python train.py --num_hidden_layers=14 --hidden_size=256 --num_attention_heads=4 --num_key_value_heads=4 --head_dim=64 --intermediate_size=512 --vocab_size=3119 --hidden_act="relu" --norm="layernorm" --norm_place="pre" --norm_eps=1e-05 --positions="learned" --qk_norm=false --attn_scale=0.125 --bias="all" --tie_word_embeddings=true --parallel_block=false --init="normal" --init_std_qkv=0.0249 --init_std_o=0.0 --init_std_up=0.0249 --init_std_down=0.0 --optimizer="soap_variant" --learning_rate=0.00418 --lr_mult_qkv=0.5 --beta1=0.95 --beta2=0.95 --lr_head=0.0103 --max_grad_norm=1.0 --warmup_steps=200 --schedule="wsd" --decay_fraction=0.665 --decay_shape="linear" --final_lr_fraction=0.05 --batch_tokens=131072 --max_seq_len=1024 --doc_mask=true --train_tokens=321800000 --max_steps=2456 --dataset="wikipedia_en"
Each number is 500 + 50 x the weight over its row's rms, rounded and kept within 0 to 999. Layers, rows and columns count from 0. Numbers have three digits each. The size before them is the row's rms in percent of the matrix's.

# down: layer 2 MLP down (transposed), 512x256, rms 0.099, rows 446-511, columns 0-63
# up: layer 2 MLP up, 512x256, rms 0.106, rows 447-511, columns 0-63
down446 084:487486372510407455473461575432533523510470566530516510501532454471521529606454493546522614555543504605465551402485521447514402534510475502564454475431491537442503454444502556641495499395511542
up447 117:477518475564518554490551522485483491520436379559455485505555525473575486490412519527494458557493374634517425560511566582533513527404430503544450452490528528574514453499553488461555505413437549
down447 108:584525450502449454445520512434511504404502489467485480490521416543562359494484563478414503438484517410490424428495493577559483449491445471428458529453399493506484601503566471449534468483508466
up448 102:557668480558568490453484498577535552487494495451483511473537574486560407535458497487543497512505427409487513513412473451452510573533471503530584507491474484476579523492453503558475501563568485
down448 099:525501413530536423429506474553565531629532481521437578372438461460538463489517402534587478529502527522530574528525545523599492464482450535544512582544489547450481465357413514463545474561517453
up449 103:400445529519540368481477479455544498462429442581474499614526501530510463532659531526480496471445525409455495478459582501556420462604538454437481544457517504506463440486549469604446425494522466
down449 112:469503431467505534534507555451429546429523424577496467505481505431485523439534585546562513453440560445410468512466481401517571572613470524431597513536526504571577465524515523501472486426470569
up450 105:519517544409511482498488494546418342521501480498510583557528482598551469504429480445524402474574489482452529531473563530482562372535446493477518531533518495520472491454514508541530460405523540
down450 102:542449436435479533586483542431474481541510489548621457575508612492597540541473435467508498509478506486486499518556525479518492476380498508521442533529437591521415530501530489479503477526507496
up451 108:552520552530526498407498469509525546552472557515538486537514551475403518588420485484481421588507520505537452458431455507505501598469567563458417466478555478466585536525440472434518596508473491
down451 089:488447512438464493515517523517516498460569434526503457542483453465540422496477612533577424531487459580409444423537464464534602447507483513459419530472461416446508461498498522487577600674503531
up452 100:524513438575437488522510326455563478492526511526500499538503443555557516549535531367495534406534460383460468540547448508517459478494541403487577566548395547418530519545525532488516531494480452
down452 102:465381479483362559523485511430464485614510369469509423519447478577521541489503384529532436527450484570433539471486487480538513450452483461435578540557420449494518531489451574493500467550589510
up453 107:599582593544392558378474595529575593580484482565479379497437487533461556559457608491502558409492486511481489539509511568585519557538515477492529497565508498534573528511485540555480473544569547
down453 112:561490564511418456519564527446555486491450523539485458488365439492509430447525527524498495603524445496455517452576503534541609558519518479535587528396569543471439642481480540469554463408389463
up454 104:434532423520482527468456471506537510443514449462511519521484518479413543539484598476527443565513539522443536528458465480430332511516467483527497566418537464446555483629482523507411489547642433
down454 106:472525519478552504493612409527557517398536417571544603500507523517518507543488538488500508520563425585488555536592480413515509474564552574493481523433553483509566492463463502368403518546566508
up455 119:624527432564589481504510489476536434462417500447517541488516542446514468502507559531440563500612443586516503455523406417483535456497398508499392497542557555440504503421406505462481421516469570
down455 103:497553430583497453481385454503407497454474501586562522527488500454519491529584474456547485492529546583556495440524493511406508556488528486520463504545463489484456540437550471521515480509459553
up456 115:518431535507566567524412430410486394469440462477539595517499462469494515469465379461469545420407449541514479479483435568536464467538567503387600486556480540504489606532542485482487545493524442
down456 127:489437534491481521507446471575563500555544493521546489527502559519503476588542429514411558615465575468416507532538434529436460564539521497450613440442413473429431518401556482499500459522503478
up457 118:487508392519473486600569433410528491548436470481468574443597612533532464459509537476616509482498511446392486435630502502516531460504467482423433539554498458459479557443544563480409518561443578
down457 151:591423411604484591531495433539504419525525492447463479522515521474374421375488478476595537525510519476464489450547468472550492495636558424483479442542451458402422473503531580547470532538525590
up458 108:442546502561463482493420524482513477539426432553451456527432449547453480512477443516427377514508430492537543406495548484462493471481486396454464485434545551536422572405496434500459643526486607
down458 097:558593535543477548500411563583480575546563471485488406552373483457501450554489460521501508524439489452536426436490539494412470502492464496527530550577559516486468456443474447469520514476504518
up459 104:490395476466467581489537500481498521445518506429474524579584470542461531475480510396523456508478424503569491493440532426548518455489506537491504496515582577561464501486452565467466504491477493
down459 099:439465426487462555483573525575481545577503405451492479493473489522507576508439434617545519486473464492546480396469457480513479557453435478420478444492516579487569486457561634506478501528512588
up460 088:544410499528545526453447509515513535479474501543539587572583415535510490560440564495561522484456513563406562550652508458596452464533476576537414442535498448502474520515430476587539501540508427
down460 058:553603494598447430480557524572482478470560541501474454435491468456612563567571531496482552444429465485465570484519515480456579452557476454504596469581533472524491517444501594445410464513532406
up461 109:550509535511517484532527457493545513499556473506430495508549511493463406566526556449489509440487485472546512505527563424504554502435598554484439484447501481515382537599458489561519600475492490
down461 104:561527481534497505521547477489488525462477587480532463448471569505514457557444476518565540531522491449457497498528473394583574500515509519505495543533522461454485450483484487471474541536644477
up462 094:464530500493538520543500508506517453512454495464413481465514578529520479540504502440517522587552480427495564531538486469481488443555466549543502402511530465510618557485479465492454452558504529
down462 078:514564524521432588567483503541412435590506532477531547481416439503495551587556506509470431469534511474402506501557471607457531410510550512507522490507464490564581504621434534539538536501508496
up463 116:511492495530473521463574457492548565525546532487468465442555481510431410484441550521464504568471567469538593523460415499534442491537526524469363468591415537546502504473476426487446458440585551
down463 103:451480478521519543456460546533517520561530547548534541442434523499511462549479517559512525601508470524533483508519428542449581528504554417421496477534658512561517435555506542452498548570598500
up464 095:518578463509424561460561496470576553407603499543490470492485490467449474512517552572513486454512577442399463467518578468443521337607581494497567458468546544581356466593582505534495556511467477
down464 084:561515520446490526573550564508454474588534506526569624463447472474505472484532395604591533460422618499494507541473456449549463469501529501563437437497406395444409483563462588568544477508550556
up465 101:485546496596546475533509501455457533450458449521434572478527438541494587462486563508456614591398535480546476559546544528479544393525555489521453514467544569512514460550489487510467610528534613
down465 102:556530589641499489515515465472387502540543464501467559409484526498491554518505527572475625564506565529482432449531475482431552443586498521480474463497490413523583546505497511509515540471549539
up466 108:503559466452469495483471407560485517411590563469477468468443501533488383521538442563502503552518468458475460398436473480453523364590385591574487559450576502458554445467468493431573514476505514
down466 106:506563478405546462485503496516571507481493543474487559516519511501506524516460580506576532583446532489387393517480489411443399486457481395413497582504487497537503533420429542364498519499591481
up467 102:419463485550534610499565458510496491540424486501385438497489533511473424468509521434485491542504419528474535471530511585550534452532431454490514453517529549538486432449520494482566558509455619
down467 100:459469476473509509497480438560481518447567528432491470515430451520563416491469485456506459552564468470477446503428546432532575560519413496512515458496511493586425587445489461402561453500504511
up468 108:483510478393548589443478490512470486535468553522486533442565502484511580547497450510562638483426540472560495543533531493509558485578454518567501427549599440480491530471521608475487518492481568
down468 117:506455455422463424514390494439474465585544506491475495466522508468552435398512456532459551521493478377525531493469496547487540532577518522520439454488445467445396460414517499547455640558436515
up469 105:575489515508514497513483466507516377411504440566528548541571538476438479565530471473489391462486544499462566523485493440441544510504436476463496544562542489571486486542496427504449455557545525
down469 100:577528448519559588531533509514461406576584499482500527597534573508517505565556503555513450451492479528479497543457448450511470455497449500496487537474362449449522441587498529472505455590542566
up470 106:494535452617542553423524599478523465445520531441507496605484456568467506481501534520569486536456480510461556563480537521436474488427393446447528439538499458542467525537468487545511461559485389
down470 095:486537548494376475488389525514479482524531554524592473474536554477557443444515452497490522516467503529513481468438476565439535526583469540560566477439426502446547380553559465519457515593535572
up471 047:472527490527519518437441485538438512489417503507484576569507549439519514537516475539393448496439451478434536519485502542562463513448507571545497513453556485500483508404478636520500460475565546
down471 058:544393422407445432483452544471431592543506498549489534488596451514597502574556516490423478451581476599567456579498505571476514449545482469509623480456471518488530406491557500466431514534630476
up472 085:501560532418467457561487606521499477476503471485497483501563520459521527507496458633461489461468465483503505542460486399412514456421430448463487508511487489507458497427478473582538440449458484
down472 071:548524551504563411459579379527483378551485450588450515503535477423491432516529493584472433535478574563455513539399470566487444638529475461566541560478532462419496465555487576560405543458365493
up473 107:542520423435543447464545502540562370541483509438529446558563502471483468471561493466534494431554534493491452437457496448530444489561532511458485462506616532552513505490391545535547506507477506
down473 105:538440454515454498530641492513562529538568417498438452490473491604495449501531447455540459444513517547567546451505483488518456521568453464500565524515570539469534508491562423472491522549561615
up474 096:524447482453514557484520460414515529485541511417547546508443479481440522493465502483579514454565514473433472440447568491579570417415517475571558559494555487525444436520593339616509492476512470
down474 086:548443534491432507490482473546432521499434515536474580478489525420501518489517431593482494559488472407451463495533412420520535437452559431490584619495529555538514444487661498497500499492610551
up475 102:466551497517470511444519549469530472460442491471496482505484466493419463491563530498414456488517453526397459480557462574540523460524506445540439520541543593550498376503454476564589526520494510
down475 095:500439516504596516567423637504516463537494477492388509405535476523470529434570457522475458588548397527565504487511461600452477505562497422521441562481583509538470458478522510599558363524565494
up476 100:485573601517608523414496502521541450339525516499594466501480394499424448465466555496478516531532465496434460540456567562470451439498496424501472571532500507531469460588382498506452522459552502
down476 097:462560512612538492588559560482462542546482460532560451519456446507627551535493549482486541549447500502383478487573557524588502551514426457620499482351518415538461522525554464489537434482517441
up477 101:471514493462460475519518508557592420505471564542500549465464472513500611490525544496442459510462523512456528537504510447480473458521538516386529476431426541542550440572608467541533527460475427
down477 604:482484538449480505445479470530543486571521570461535497620531464516469486508429460466494496549496556463462593452616439480533426493527475540557554480538444505530550507525442413546546499519554530
up478 105:438419396566527529451501512461525434469567563504488585470562454578561508473507495489516539485537463473507484483535474537523436532573542508387536553547465513491478483514539549505454553529350497
down478 102:472564543436529568551523472433442543585531457449538554610472534444548509533630428479441541486493530499630536555493570508566586517527504514527525499494529502439529465462397443568463461632522459
up479 094:536563494474428527502467500568566516549498525440538559555502614574514524420521563511484512453489474464464427522598434469435463488529452570382520487462539527549504483488482472425477585458481508
down479 096:481496469482503519469417409482561591470573557507571506448449517461498559394539489598554508491544580446460441503538507481528490495667479492451487568452514480451483536531507493413499530501544420
up480 111:542521464583464518525513505389480547548522533489510496493577554430479501440430497488540481505430505479490536500516415439469408478457511560496461509482456549617636441375558502507450478489526566
down480 103:497441450555548466477574493464552534568500540574515597511471589453472476474516469532547520500464479549496562499479431517564417456442503554495579428495511561470533514484485562473506572488445508
up481 107:601515577464503499485497526482555515571460538369491458478618476465556512502515536458433476487476449464500483411478506521467452415468394446511495555528500516404491495610549471530500476466499548
down481 109:575519476480442589469474509423560563452536510512538572530405542507557563479598532500473443402580451461625434468472514545481533468448506511458541526526531528497353391478590543439510480420567541
up482 097:618457488521662409409492528524502430505494474456469507583522516489427575402531602523543493538440431427573421534421546516451489568493477481464495430583485560496421613568496430519532522478603538
down482 080:516442462408474468454575468549484451559518403488539470424499483488491489502509488468548514419449537536554485463447536591543606519509526447429493527481540518451547439507442567521484562553482524
up483 094:527488527521541506550472462577528458477490577440616530566412348545447530533481422557522490504513487420544505457422463441421446499615429536556511478511518427502382505489438430538383488519467545
down483 095:484551428515528465459450463558483553589490455541466486579519539515496512515509429438525463508534519499498574430518534547504491501448515500479541493482533489608529494494520516533495436552536587
up484 110:475475461518557442580417554500566438543508526492458520509602444499572473455485551491552476615478552528451428538539543520503595456557496441481466542472454485512500576491450426505439580484449449
down484 119:535489491531555415458541490445441483555536525525530508458445563451528564515485501462553563466521489431503526461564488427472482508519539555517489424434469498535442459530518528530453483452579422
up485 099:561511572553467530491483431380548495497398474421496419503539513457474431438442490501578536578422500562515496477496580444508506468453516403453452454489503503555504565526380553619472392456405501
down485 071:573434454467498360582483479494481583556496473487473486528507547465455498666476547549578541520501505516453485485548482480529487506507447489475435526499461530465504455530495508435454519513449519
up486 106:443590497480572498514441534503532462542475490408467585490493480551428456465514510431526474420556396500561542458480498492473504470509521554505503504506562507425541452526452488423459477411560488
down486 107:498596566464412473477465458514508477501469445509482441447540399469531517509554531512461551484400465439598541515456493500479599532559544492511452466562467511490560494517434534495479539426537460
up487 092:495458474470447514500543488500588387513503476517534571503378506435594555542485543476489585436456546510489435472460432562496557546556538504519446548545501406494410476517495473459479446451549477
down487 083:480486451533422489530473447513589445505463560494475507468373417366547490471468478498556451533528459556510565521460457474488435474545436543502512415445590498527407569473509561405614470522492499
up488 094:453567580542618412541505472438458442645429462469489464572527495550412464537573493445417428429562432465538521557517520529537438442530531457473468449556456548558519460453533419526430518457439353
down488 087:415500511578491449539517495565552544514485535558585451489480533484493529529500543441573381510443633485581424462533415513498546477437539600524529552476457490501414488598508477504592623441528397
up489 111:509522512464533506539506577642477492469513541489523535527579567522468430413438485535461435558470506478411516501503556488508476464511554439461476594468495624561525453519511502418568499506561437
down489 119:441519466552463491464636515470516516586550454479604547478569535503477536452508470510483476482532483476533484547557565488476524492637551507507505590403501542520542404468509597460518447430594482
up490 095:392469514499543493585478491404478532482459508502433551485535437553491506412547442570514544640524495450510484479496477526434591422434408506467513561489525556554553462461499439435550464564502539
down490 102:480562538488414490397590452516556476527544472481548550414426495544467534422535462511456451498509548448497526478480492509519573500533468393515475411582576578452555482481536449638582488601485481
up491 097:475489553527518477580517524541513540568460472519493423552586513494405553533505511511439462367477439398450529481487449450500488550514450432477506371591523609546540478456467467461522407509534548
down491 094:502550480482515424515543508504442520512540443435538488521388486546456485484471507578556546493546533553483463444494525447497501438487485448508523473580514372522489453487559496521447556449517458
up492 108:443617478544386545556458551542523471512518534581511578534546537577454421536519575521523500458499471469525425557517503523514468550449494499554443618548492554521382566473471503456506475473463577
down492 117:460446448461444477650464441473464395541505549525572399583489477435461505422572509521575535602460562629444499431571557491427527491555483507500498526511485522394374516463464468465625565471547534
up493 103:551456543504521558490446514497529556545454506492539526542539453507468558499469485585468500559460572553531515485533464465579457596482554521484477496599494526547434451462521440463507511460552416
down493 103:462470538580492463499436558500439518574448471371520509530444467526553468501448504567529460565599492486488479501445445505583479567626451456504510515611548488510477481507501546454453633466469446
up494 101:477429428505559467455498461424594455579479387441496483493457532425479581361561533462385477467579447500444467504494536639535514507505461419477454521507514504491396473518542437546547513460553448
down494 101:570497466569433543510387603437457514469594492450495521515387496507576552494464486447520543505421499629540454484431477467462493500570465502498415507510524551482380418448549526473540478454472520
up495 063:479493412472526545595491526469461568574451480456455560539551544604470494434489530535520502497450496525409556498522460520360422503489447447484503420548492507437539464610594493559466502433483509
down495 049:519502448528540500586499457433568521595548485521466525577543462487587460487508597601442495476541450478531513516551512439499534486535515550501547370454561456474447407497594534617544465616513581
up496 094:538562528495587478601558512459526496524431521587549453598526433570502530446511532476538391506367520425533513591465507521455436515532431523479539395492480528507550492458440474572493490517439539
down496 096:498550492555463462569487552529583587514518454576529471521505491519521574508471424468556401475485545457483486499483489485596568503533548550506485554537514414454514459557487520617480500500507461
up497 097:502489541436427504511465500490464588445534443435490552539529452551555449547517644521459456512415513545477475522515507542503498529450405524442564508499622496529437549544501560431479529491483584
down497 099:481537510544496520500431433499526522476488495484504516527486467443529520567441480539446473503474571492581534454587520499526538464564471469458456553579476499536493557487467547534467528512544625
up498 090:547592568504581488534479497461380499487427395446453505447469497519415477451516509491462526472490374448575504472478505485445497493523498431433496473552432533434551540498498547536532508546485460
down498 091:520553615468516488486516413462379467472560455466473509520515531545543512462463600520547496511368391433497497486519507421380540582492452420440538521496418488482504473532524533503537516527488499
up499 043:540452387465494488523470498444490464541555516460384577452455426494430516461485449493380421571445546501537517583569575426471508525540595551557570472564525497504503457546488449424524579461454460
down499 061:522478470599527493612543481449520544523539436483537482476535454531576543486549556526580473401478527413504516481554486585565511431527589487606563526528483556488521539497584532457545600478534512
up500 106:433506548505516570514509481545433474555509490489408468503523503394443496468531509572461547419520518405554535499438437465540552395501527599466412499432423527396398572488496500498423444521491525
down500 105:394473457583470470408402588558483559539453568456426557495468458444507485486404509451507477517583528531615509480447481528480609453585549445434547481507539534482533447499568585488409577507594587
up501 049:575484477396641550455521477487476386516545477423501552550484558319526425488445499543494477461424438532520575449449473464464566469455571510499477494482515549486576486586544555442525530476509467
down501 055:478570531494473480526490511475509522553430497585500445549508488499511504465519462509483534413608596430570483536550575567565431533544502525548517630443500451492432592411552473414488466576540542
up502 107:411574564557547534534439524464607550441480483582422451491570499503432540606406587421476381542560560575485521535435519556436505434443535556507495421513453533516453508460430469500468469481454497
down502 097:512569479521524448469500507478443513501510524630549460428481531524531418472543512424473485554480529652479547482534454532470569380536491556528497498547491443477489485424550472517537474541491459
up503 109:485482612426508455445449406459450355535476440497501490538410520448417468455584568505466354505632447486418535509497501454452469434511486490424525520532488475501501555567441487483496524420504434
down503 110:516499547496470514516470457516540469552523492488584465533449447492502495593431519561540470552597486480452565446584529506431560448494493499482437442450510499470498543537396491480558555391524418
up504 100:550557511514405406458480532550482528484459447387554487418494533531453518533556457563446542488496488412484479565493556521531454473503541522492498439495566582492440534515525445464494532602459567
down504 095:453519545516445434403449534470483610420569484496603556588496490528442598581447568605519435495426580537478377520507505535549521526500515479565403419538545494447390508531502552478479511533490501
up505 089:572521474468428510419472471441487508537474502511516484466541535449504491512401518475456424509507443523475431503566526400530474470431526516483519532525543424517511499464532486614561484550600563
down505 083:537603452502489460545464535474509525547553454471586502456611480549548412578485467500598503519531453537412539476504584584520487495494492441511425536455555437533505433513461547550588539549564442
up506 051:454485569487505516399557470430525457467540399468448513526526526546544613542517487557577476632457446540498334444462488420479499507493484484517484540478490541540490499502468486512480519482555451
down506 052:606502406558469478522483442631492488517538510540630454414605506500502497530370529598524538434510522521510522571474577512476502479608478489487507441522570440466443388531514521512596492508492502
up507 107:474521506538475538506493406592438462524492439530477472552504489453516426377520565482531585483544569379552340519559525448445506415518490515542426559499431555479487545606499560558450458451575487
down507 119:456438487653462443449478483499374562539530504492431512413510468468507467488452521474537627536556566462526493516611452511554447485507482521533466556440528561463593429530515533551500473478452557
up508 078:556429550522480498602458499520513458582435530539479505557446523496545483573506473558421394529515503468506510462447600465545545445445548515421470509540503582599444512449503505458611490554465446
down508 077:462527500410500435453539469562551459504546588436578471561557553595475459512468457506614504531408584567359504410433512537400482521465479571498534513497499544598445455558530550479483522525481608
up509 089:473636509529553555509438478543504487518400480502514430543539539435536457507572451552496462517424500484414445581497527482485466481451537425409537500512495579537420503574434473613437465489459464
down509 090:542483482396540343477548467533493513558413387490514511533503539418523548496483521495425487536439518531483478511456507530459471533538519425610464560474574504465505463486515567488438459432481494
up510 109:504478485546544562535536565523487434517426475482548535431526527460530440518414568494464519544558507484535475498482507495517497484439540544450483435458488535540503516487506424461375497560499528
down510 093:459513437507569363518490477480458575473544497547440491515543446475402555562534514426472513539469518473516503436503523482441526490531502475558498428507444488442473456505497676454515363508510449
up511 099:468534590485379519520544455526506527547456528456569548452502513478516480507529487530466505411578482472488466515425479463577569512366530523488448528474471519547500495487457438504432500499534526
down511 100:463497566461518455515480524515451528512517509532542538558427438548490482537479472512547585505459547518435586469513565454456552449407453479483520512491541527480461478425541425485462563605544500